From a checkpoint of a small transformer trained on Wikipedia: 0.788M parameters, rotary positions.
Each number is 500 + 25 x the weight over its row's rms, rounded and kept within 0 to 999. Layers, rows and columns count from 0. Numbers have three digits each. The size before them is the row's rms in percent of the matrix's.

# layer 2 MLP up, 256x64, rms 0.247, rows 191-240, columns 0-63
093:473505491473526549508481487452554538509508525457512531525527532503514557472475477488535454482499506487493529516512500510492533524517483488464502527474480498476521490462464518528483485492499499
090:483496459491502470549482533521527515495465502519472502490501486548509505526555497534480466501451523505502512506527468508436489512511486513511494500487524489467480524510493496484423517506509474
094:475478517500488506490504551475496524506483514491482534474521470457527496502488497478470539498462558482509549487507449492518519474523473542470489450516526469521484483497497488479468469508525506
101:502502473500565468475480479480521564498492499516506520490503501531529483526497499532477462492473511457505566522522467490511516469486460524504493513543499484508511541476503489487484518521462516
091:514491452472475475485467548490509482494468507484499486509512514511479496465534536465465494503467461488489508475538518498512518488495457457479460461507515492529516483470487508447524517512505450
104:515457490467543527515460515508524543499531510504495505499523453462503519461479499474479467466432501493479529495474479503435495479493473512491524516497524495486459482488493525481485519485489493
092:466509539496519492462439535492494489517517460501484551508503519481505491488490515492459502495489514526464523485470478496480486491468486533550512476526513452523517490501485481446469486461530497
104:511485463489508505508472534513527562502491521494520512474496492465521486503530507529463529525512546482512521491501448512460499511503456513483534488493511473509463474463517532473469455503487457
103:526458498485510517511481566498541471488438501535523510536502491493524525495527491468452517477485526513491514494538478496478478507467496514507463526505465487504512515559466502511471492474501511
091:456501505465519506490511468478532493509493485503501545530501475493477551506501523514506484476470473497526519513550474550490494455526478515513477467524472475494485461531518528523484449468506470
094:517469431489459496506502504497503508542491503501518526521519521492476531548492536531505530467487491499495545526523476540481502521484444540486490469498475483517505500503487501497492521493506430
095:495496449476498498508523533505549525492484516450529527510527513531488547471494498466492534472519499485494557503493510533450503481507490506518516504536551471474495535504448505485487513496481488
107:506487484529516523483475495505501486567482531520482525535537531503529507475465479507528460493484491487449486509526495493485504438487499526459499515505529468515494491471440473505498505493524463
092:496465496525550490497507512532500524521506490538495516506488441517502512510508476505471521477525495518498519529547471463487494537508460520525486497563504456533516516481468488524467450484515491
096:510519522485530507466501573475497470524498532525479505490500512498540550517508490501477532482489480484508512475540484481482503515514460554485503480506536482489513495440465544509506529503530497
095:485478497495541473497465500458510477550469494505498510472484501484522509502469480484484506489462481450465539454529476518517469495523463518476497526543481445533504488497481494507503472465472512
086:507487502510526514458457550516549519537464527517493489531523490521506476482531496486509521502517508485469511466493536483523539485500485447508475476528475488481492494432502539498520488471478492
097:438469555517557497475461519496530505520516496504532518481501477503493518517473485491520462462469454537521531482527507512493511471498488533479498509522511486507500511467485529459510490460472501
100:485496496514473490515487494524531510494481476478531503510476465482499491504529502476447494468508543462528526492505470497495487483515429543523479525527512509517505552526502505474456516493458453
100:509494519537512490502452504481501514505507548529502503493456490468535507473493549526456507495430505484486504482541486507511494492488469504467471537538453489484537482506507534521470489482478503
093:505482461579503463511473512523517512488521545499534514530500489502492508475504516471530503526470496465454495518477488485465518487530504523482494486503495486484526485477555487500439524490464493
094:486498501482516491518455457566510512477478486511510496502522519483518511485516482464515467519471493529509485451480482550487490484490517453462494447526511489558493489475495506462484473530505500
105:481472498519491516523467507478521537497478495529552530479486482463499528468578499473480495494487508487487519541510452493517462524510517540491500521527512482503488485491498511452478527545523503
102:467508477508531548514466508467482524520504511509537504505430477490518506511501513482488505504485483477488487492556495463473489469475473520512502525475524505486569514479472461481446498517501492
106:484453480457494544524502483527567496513449520507522506513480514504517504503523508487517503481492523503505482547494510507482471499560501463480469478514511466527512481525523538446509494479474489
096:498515523494504479507475509522490544528522507486510526501487504496489511502492460524498491453474511515533501486535465525445514500547503517485527505532492488534502540503524556492475495418527485
095:492508489502481531459470491517523534513472530502545521466492504503512529448479497462519517540521465499510515493474497496486515494508462514489554489498463514498508486467479524507441515499501432
094:476477495474522524484445518465513521508478523485455507512503479503520486460488493511492540487485516513488475462494503501477516467487476532435545489481490472537479508552490531465497501466527521
090:465481486526519538509512490543548499494472517496500528497457553495500541512514519468514460493504527490507487491533462555503557518545505525496470478489498486496498496494502492519492481445501525
104:480492473472522535482496524497519524489536531539543513492467529527527493463514539441487493494475518492539517496485481457487482480487529548491473478520500492513531490503508517505436502504520473
098:514536469479490508473496539488514504474530534543499542472489538501525518504524512514502465471434547511451540510524468486481519508493488473502510505505534478521518500442490519511498491524508497
094:507552508509516518495522529489527507498467545532522543546472539485497533461550530513491526511513477485491518509475492520478478498509510500443502493489502520551495480530514511459495535508462496
094:508559451458489490502462513479526521545467499493496525508511537514505544492539497523470500493453518482530489489525481507458507493511485494503466454508511489498457458508518499498482536534495476
106:479527498501522517477525542528510533522468566516484481513501488475525501468488539484488484477498533479510514503525442486488493435538485507508453521497494488481506496486470497448507494463514507
104:492485506529518485501441493499532506493502499509519512537515513483479504480476499500472476508484548534483552478499472526484459485519487448468523511501498485515538547517518484480460491455444506
104:484458501502530510480482513503509494535470510510526457498515507490514524503482490528493506493468503477455500511530470521472496523492499515459515512517501511499525488456505493420478538519541426
096:473513512494445483509491517510525543463502536533540514501514481474493506504498489486507514486503512482487506515558515474456525478548516561481485525563486472500500460496522501500476483501475472
095:468446488501496510501493465475529506497522500525492538512477548523536532501475522501468457469458524500515536498505508510484524510519527475512472508514527504520544540470494499473459470457504467
098:480534455468554447478515506517509495464488545486461527525452491505483526473520472512505483506508507563503483512523515525499485461495516494477482483508484476533482504491481529485476528469531490
101:468481489493503537476482503466512497478477494516537510499502504479515519491508499491505528512449485546520477553523495468491472470529444485469424479536468494519516508485501541489485483477496483
106:443520518501506502499514587477514507510502509503532530505521494498517521462513496516496493476501510519507546513539454502485483469547518546481474501525483467500514514539507509518455526476511485
096:455511496510504514526457514482537530502478520477498467482526490526506541508493499505474499503494461516513527558495451475464528478569522513496540504533518479493499543476488477492490506521478479
107:536488522522540507459473493497529482549476505506486534504490467470488499463516520558486500482471544498475509485524493473448522484472468524521489483543527473506497503512450496501497488487519464
098:464503487495487489516514517511502496544497494465522502519525489470499470479543516518468545470505479510496504523524468500490456451535474526483530505486484448526516480479474531458512491498438523
104:494533486469512488496474495472535540520445510514507559536519501484499538531569486483516469529463490510478478509511501471514510484503449522500517514497517482498544477504546521490495517486488505
097:493526510517479528461477526536525515485488577537525523537517519485535498484479520480489502543496466488481531466491513507447488495511504528524482528508532491511508495505528469488496544479520467
120:502498473537524496460498526540516507494507497428546516520475530494510539503523472506455522522515523506496540521517498477449480530519453507480498501515531493514510525482505498473494525498536460
092:505492491517502510468452529559532502541461508496491496526537502497505493519497485502504537517544504452490537517514496484510557514562477497513450492532535512510496513518524534481497491497476489
092:500491559516527549524478535544510529529494535509524506547504506512519512520493474518490468521452530521488485481520499504479487419517529514499496525496497507481510515516457540494475499483500507
099:485512517507516522488466531504521530496486503476532514544430518471522498493489511478513498544486491503470542505551488515475543474483483540547518517502481483479478526478492532474481454483494517
# layer 2 MLP down (transposed), 256x64, rms 0.245, rows 191-240, columns 0-63
087:492559512531482479480520517506506474482479497535542482478511454505479458512474543486527504496528456496515518534470467518506485481450498502505488482494474467506462481482537480480495450473500482
088:525488498520474499462520506500516488482474540473474515471494508519502529529492484487559457485484502522487530515473487510563509494518511500475471507548447525523504473493488511545524471518464467
099:500468494499485516475457510498476468508515486499471492492503479438497487454498492465512531497514497470492485477513530499476542492530515501494499449491553422480458529501467500503526508514483522
090:505449491520489508490484512503492486499471522521484488570481530499547504513503494485490506506501547516538488505528568461514530509518533536502524548461522526487496496548473491518487499503512483
093:518504544518515520493508496499468571447483466540497509492507483523527482531512500496517468498478515468497477508475490465530523518515503522480530540561513487508524468535497497481536472473479503
112:505481532506480488485504525501516508512513462475508536465506543526548528515490478499480487487479473528510463504479535477518472484514475503488463520476547531519477547549477469498506546463490475
088:473528491483517466518537533497546518469489454516496470492496473521510484499490481472525496467500475463518521507488488522521505515503502475541494528442484467457492517494560479484488520530532534
118:523537526538483504465484486504494485516501521494517518475550541496507545503507523449490464503505513495498504479508515462476511530524496516447477525541485482461524452460475486498486509495462536
099:472500497526491488490514469497506442488490515493514497452579494505463495517514535466506533501530513514474512521463487506510490532491492499471527482520482552469501516502527537481480495438492505
092:501519532521512519508540477471466491529519476508472493465473461517469500461430518488513492490440488467473477482464550493532513520510524496512484487526487520484504521495495549480508492472510497
092:533523555454492464514489519497478517499479469504515501509528470470523512508462478505520510499505512494482488494503491488561502511489486470538507479476503503473488485501559443523502560540522516
096:463467523515470515511471485456494489538504499499531451541510502465517493501498556461454508481465514489489545469527517523523464489516530490507456484495520499501479518482519494462521522476518514
096:485448501522530513445556495459515515519497470474499519518507499514490508470454527490506483512524521549505526491510522496523488501490510471498525529546488539527498491564530531529507507502517507
101:547527482473489469530503518515494462492500523472555480528516498480477489468519489467490512504526518548519452485509512559476478468470523492511534522516552514469523482514542494493498498505495500
090:499471463490490496518526493510495458456520481503502539482501507521440509543485529492500503449488495520512482546569540501460498504478472489537503500508473522512545489523485487506502501456495505
095:448463497505465528493488454491482487507474483466467497452497495468513482482545507498512532503500534501516452486467520510469520534509541516544482494484508489474457520514490500504486482508510561
086:526499521492484500519467528471471461465503492491516509477487470493496474480514520501530522465454536478514520511497486476549590512517551461483493498517490514509479519514492489525501497491533465
096:489492481497502526473490525516470477471492514510443497498534480474526498482498541537497534492505527488536523477477482521443520474488508477484495484498492484514548490496444539523474457532526531
098:516503495521502476484502502515534477451474545525480527480528551511488514471514517469535499465499486503500493520474486467463504539512513475451482490472487477484511437482491468494525522540525470
099:490480489504471505476539484532488493517488488487475529538479510512533504494506516497454516505539520502487469485510560516452441545481550544515526480507504506526500496512523501515455500507524537
096:538508505481473537549455535444500447495538488530488528513486488536526488510526506523478446477532472506495530514494525501520534529510498518497517487470535533507505513480517507497503511496471469
092:510463480479473517496515513518479498472490485530506531489571505513515486496458530504460466505471511457516490503524494463503517488514501510528558447488458524508497520502494503518509532528527450
105:533488468509475484518516507508510496485510459502524517477493508476477507493529559496499490435536476526507519556507519499532499487470447494528514506448564509520512489480481471517500500526501512
102:531480537487503524499509487552500464485478510502509489469525552520523491518502545489497515487524489547511537492505492514475484489527498483465535524516459515554499485454509486443533513512526522
111:495560489492518513498539485522493528471530454502503505475508489503501500533493475477503502505509457490548488537497528497480516480489490461454455468486489467533501436494480473537464483492513507
100:462514512507490510456532559497469487491531521508499485483482495521525520526511498489493457477546493494482444473513524517497477517472519495542498489485513538471468470531475500541497482556480516
096:510499475504495471487510523467477507507514496491490498503524444473518527535500470477471513505458476498502500466487516445505493487476521483485536463573506554474524533533515504507527483503542493
095:502479496529504480462523536484486500462494514494495487487524535520486517502528519453490488473480500459484434500503508527501540486518513466467468479465476506497516462550515463541481475462512501
085:468499520467441465479506544481441474513489460503484484505489452510505498492491498466500500466465520495509513496474531482482484530484539509532501482502536497530488468511520500490529535493469450
111:519507468487503512516507480524508449467503497474500480521544532515518526522503442512468533462488539500472468474515494491519539550538475482492522481516508519478524476500486518484534504530529541
091:478475505534506501504511455475491476491483489510506511521438520507522521479497471504480529535517488502484483477487506487517443482522447457529526518488494462505489513543499486490538563494466523
090:474462451471489512511492550472538485470510499510492494508492494512514494475537490485501473447480530523507469450505494484539512503506511480524491523507460520493513495486456458539501454492464536
098:457513509455534493487496535481467540495502482509460529515482483477469529516459493503534479478514506518493503507472556491502513464492542482461547471496498511553505488503530496498500473475490541
110:495520481457494520498516507543516501523518498493501495541507497485492490504504464500499489512495485484487452493473522526568490482540493527550509499436514452508549482482492510505544488534498542
105:506530491536555500490499508529509484491539526492459496505503552509495471462491540507535481523501472505507500488539481481472511514419496502514496469506478526507520493525509489545515481491554499
101:532480477468494548514494492485459515484537521483480511544526533506520523490518462491519476511495560547489527501533501509520486544521503501470455482483528498484509514483511494486512557477487467
100:488473513535496513524509537510485476485491505484492491484506495545528475542538516503495487521475536497520444488533459498543521485510458526517539519446522498489548516508482513474527483544509497
098:518487514497522539506521501471499472468526470542517456517441513515491484494530449482540469543492482510490489461479487518565516493498498511495515508457479508470461535518503502482484489518509505
085:473476511475480512495478477481522471499505509510508450481525521538500454509449494484490528515510502483492523505518547496527439541532478544483485531521521555467498524494477474505514506518480480
105:497510494495529557499528490487490486549482459476493533466521499482484455467467495492480493499523478527546499496495538505452523500527505503493483465508447511564468506508482513472487531496499508
109:470518499503489494512474511519470468508494476484542444488505493510450539556485516526540525513490459513488477506454539479493463518494476504482533465501490499483545500515491469468483498534518484
097:497496491516526484482489495510505487490504463495485490556513531526528420508532512467540493508485511508468489481524500537513475497527458534500481506490455507463513503479533513506510490508536564
114:483477505530497508519523523477476478486465521490496481458528501496504530495442508522508532493552487520535514522491508518500462497474518501476520554499496504493498534445505434487463511498542489
098:477509469486504497515533467462522468511532503564499497468558528491492512519472515505516468522494473475542526498483497513516551494492492463473483516508456553508494510478473462521476507496496521
110:497465534540496476516481514480466522515506505506556495537479510485490550524482510446495485512516532527533545535524521520506525535535522506501466488465445504493467524509493498495499518521516498
090:551517465516494496507504492477514461480548521464518481497469478517510483512524501467526521552530495510494525459447479503522524482496529507520525496529490497495525459522474531489475472537530466
117:479489513496502459509458508502462476494469460494498493470470479512469500515540508444509489504488482507476490469527455507467460522465487444535461472495561495488478501513484503522511507511516514
088:466493552459452515500548515501543496484519499521485513530510499515476522488488540514483512522454524541523524538551505504492543478486523491471513507500440515526475491498477500479508504522484499
092:484518482514502479469569539472547487518500482493482507468524499503459552507502484518516486501505480485556516525464521494490479502529458480468481489435508483495501489485527503521528486501536499
101:533545520495493454479544498543447543511484515527507474534508479482495490500474461520490474541520521508534502519498522495480516492488436501483511483487542493473497503514545509529484508530525511